Weights of a small transformer language model.
Architecture: RMSNorm before each block, untied embeddings.
Each number is 128 + 24 x the weight over its row's rms, rounded and kept within 0 to 255. Layers, rows and columns count from 0. The size above them is the row's rms in percent of the matrix's.

# layer 4 attention output (transposed), 128x128, rms 0.0573, rows 75-80, columns 0-127
size [ 97  83  97 103  92  88]
[[135 133 132  96 125 119 155 131 112 113  96 153 132 118 127 108 144 101 178 186 102 133 120 124 128 120 124  71 125 139 108 145 163 139 116 131 214 108 131 141 108 117 106 104 147 116 115 119 103 135 130 123 137 132  90  80 133 103 153 139 124 135 118 156 121 133 149  96 114 168 141 158 145 160  98 120 143  87 170 115  82 147 100 130 130 111 122 131  96 134 131 140 150 155 115 138  93 148 106 129 140  62 154 142 159 129 153 121 120 103 114 155 128 121 158 105 131 119 103 145 137  96  99 127 113  92  86  71]
 [126 129  87 148 122 156 166 150 102 138 133 117 159 118  93 139 153 117 143 127 155 149 108  83 104 105  86 137 153 125 148  94  79 106 137 121 149 163 117 137 179 137 143 101 153  98 134 135 167 116 131 103 108 133 103 132 137 130 168 129 150 121  79 120 111 121 134 106 118 119 193 138 150 123 145 170 125 101 144 163 124 148 149  65 106  84 135 122 145 147 141 137 132 155 121 111 134 139 102 135 115 127 139 127  82 119 124 150 137 103 155 103 121 119 128 139  81 182 100 164 114 123 167  81 111 132 128 108]
 [126 109  68 121 119 131  95  75 114 119 119 155 123 108 138  94 112 129  83 113 125 139 126 140 124  81  82 128 121 119 153 130 113 137 121 139 156 110 169 132 114 127 168 171 141 145 178 101 121 163 151 145 147 123 141 114 118 148 111 137 145 131 149 120 123 125 163 121 139 158 129  87 166  88 133 154 122 148 128 112  82 131 132 112  98 124 145 135 140 107 109 102 110 106 135 108 118 112  88 100 141 117 131 187 157  87 161 123 189 139 115  87 158 133 112 121 100 155 102 120 155 119 162 155 172 151 142 109]
 [149 140 105 132 125 146 123 140 137 112 131 150 148 155 118  68 186  83 178 141 100 126 140 100 137 111 123 152 124 143 150 135 166 167 148  95 142 118 112  95 118 119 104 104 160  98 109 155  86 125  97 119 123 121 137 126  97  99 140 141 177 121 129 128 118 109 137 144 133 139 133 172 149 129  88 101 156 130 109 135  92 145 157 150 157 127  95  93 151 124 161  74 184 145 113 126 107 155 149 153 144 144 128  66 126  84 151 100 139 131  87 127 109 148 107 136 145 112 115 155 143 121 114 130 142 130 109 111]
 [136  86  86  91 112 105  82  98 174 143 132 147 143 141 125 126  86 173 103 177 137 133 101 144 108 147 108 135  86 144 126 135 113 125 118 133  93 123 119  99  77 155 126 170 118 117 109 110  81 106 118 160 115 132 123 117 145 120 109 133 111 111 138 134 124 149 139 163 154  98 121  65  75 155 138 135 136  99  84  89 142  92 111 123 123 116 132 102  98 100 138 139 113 118  89 159 147 124 150 122 110 135 139  98 129 147 146 149  87 168 168 151 133 111 112 143 141 113  90 110 120 122 125 159 131 108 108 118]
 [142 120 126 102 100 143 116 116 119 135 148 127 139 161 130 112 160 184 168 180 150  96  86 105 161 103 137 148  97 121 159  93 109 139 116 101 141 129 101 121 144 120 108 147 149 141 109  98 104  87 120 166 195 173 123 127 100 143 146 145 105  87  84 171 105 132 133  95 123 184 131 154 152 148 104 155 142 133 122 149 109 121 104 114  82 122 140 121 134 104 109 108 163 127 165 128 111 152 147 110 131 129 142 143 123 121 171 109 113 166 152 131 173 114 135 130 118 115 145 118 129 161 147 150 112 128 109 101]]
# layer 4 attention value, 128x128, rms 0.0666, rows 76-80, columns 0-127
size [ 94  96 100 102  93]
[[116 127 163 141 123 146 127 158 172 132  81 140 117 144  98  77 116 127 139 115  87 114 149 157 137 101 149 106 133 152 118 151 177 172 128  87 112 105  98 128  95 112 121 139  94 152 107 150 121 116 118 161 129 138 141 159 147 101 140 145  94 123 144 113 139 108 120 123 116 145  95 108 138 128  88  77 134 129 116 139  97 135 122 169 143 113  85 153 135 125  99 187 159  98 124 157 107 111 149 149 128 142 117  96  92 102 111 141 137 190 139 167 141 161 127 117 119 152 128 109 122 102 150 146 101 121 153 174]
 [137 150 128 143 167 131 160 112 137 154 113 131 164 130 142 112 157 118 181 147 100 103 128 158 164 152 149  86 138 116 141 137 180 130 112 158 107 123  80 111 137 129  84 146 112 117 103 133 127 150 158 132  83 149 104 157 178  82 132 122  97 129 114 116 123 162 124 109 129 126 142 139 129 188  98 141  94  91 135 160 149 127 124 127 173 150 108 118  96 113 140 153 148 171 120 152 143 155 154 120 123 108 146 136  95 159 105 144 150 125 128 109  77 126 135  87 149 107 102 119 133 151 100 120 103 132 129  83]
 [117 120 127 124 183 142 136 100 156 118 139 152 141 117  83 176 105 160  95 149 187 109 129 149 101 109 115 127  98 123 118 145 105  93  95 143 115 118 117 143  99  98 155 144 101 144 151 127 120 104 124 130 145 145 118 118 146 119 144 133 106  84 131  89 121 122  93 112 131 126 155 104  85 119 160 166 158 159 144 160 147 121 108  96 125 114 151 190 146 123 111 156  95 147 124 144 175 103 132  98  91 125 140 111  90 154 140  94 141 133 119 109 154 112 104 117 139 115 155  82 155 105 136 116 132  87 164 144]
 [166 126 151 141 187 132 140 167  62 110 130 125 105 116 170 122 144 133 134 110 133 130  96  99 151 128 148 107 129  91 117 146 119 128 140 119 137 144 164 129 150 143 138 125 172 136 144  99 139 106 134  92 164 137 138 115  92 132 139 107 153 109 138 115  95 163 110 127 107 137 131 155 146 140  95 117 125 164 159 150 130 143  71 155 164 162 143 144 127 122 106 107  83 113 150 115 156 132 103 106 158 122 154 139 124 118  95 144 108  90 158 110 120 147 150 107 144 134 126 135 170 191 127  94 156 188 143 146]
 [136 120 102 120 139 135 127 167 152 140 137 174 161  81 142 144 139 129 144  69 106 113  92 106 103 155 136 124 106 121 188 145 102 103 103 118 144 136 173 150 136 144 182 155 150 128 125 114 139 147 141 103  60 152 108 151 135  95  97 158 116 143 149  79 116 134 133 155 130 128 148 133  95 119 126 105 130 115 116 142  94 150 145 135 159 107 107 141  97 109 134 131 108 179  76 114 157 114 126 119 116 106 139 138 117 113  80 155 171 120  89 125 148 143 116  83 137 144 112 105 150 113 120 115 127 137 105 113]]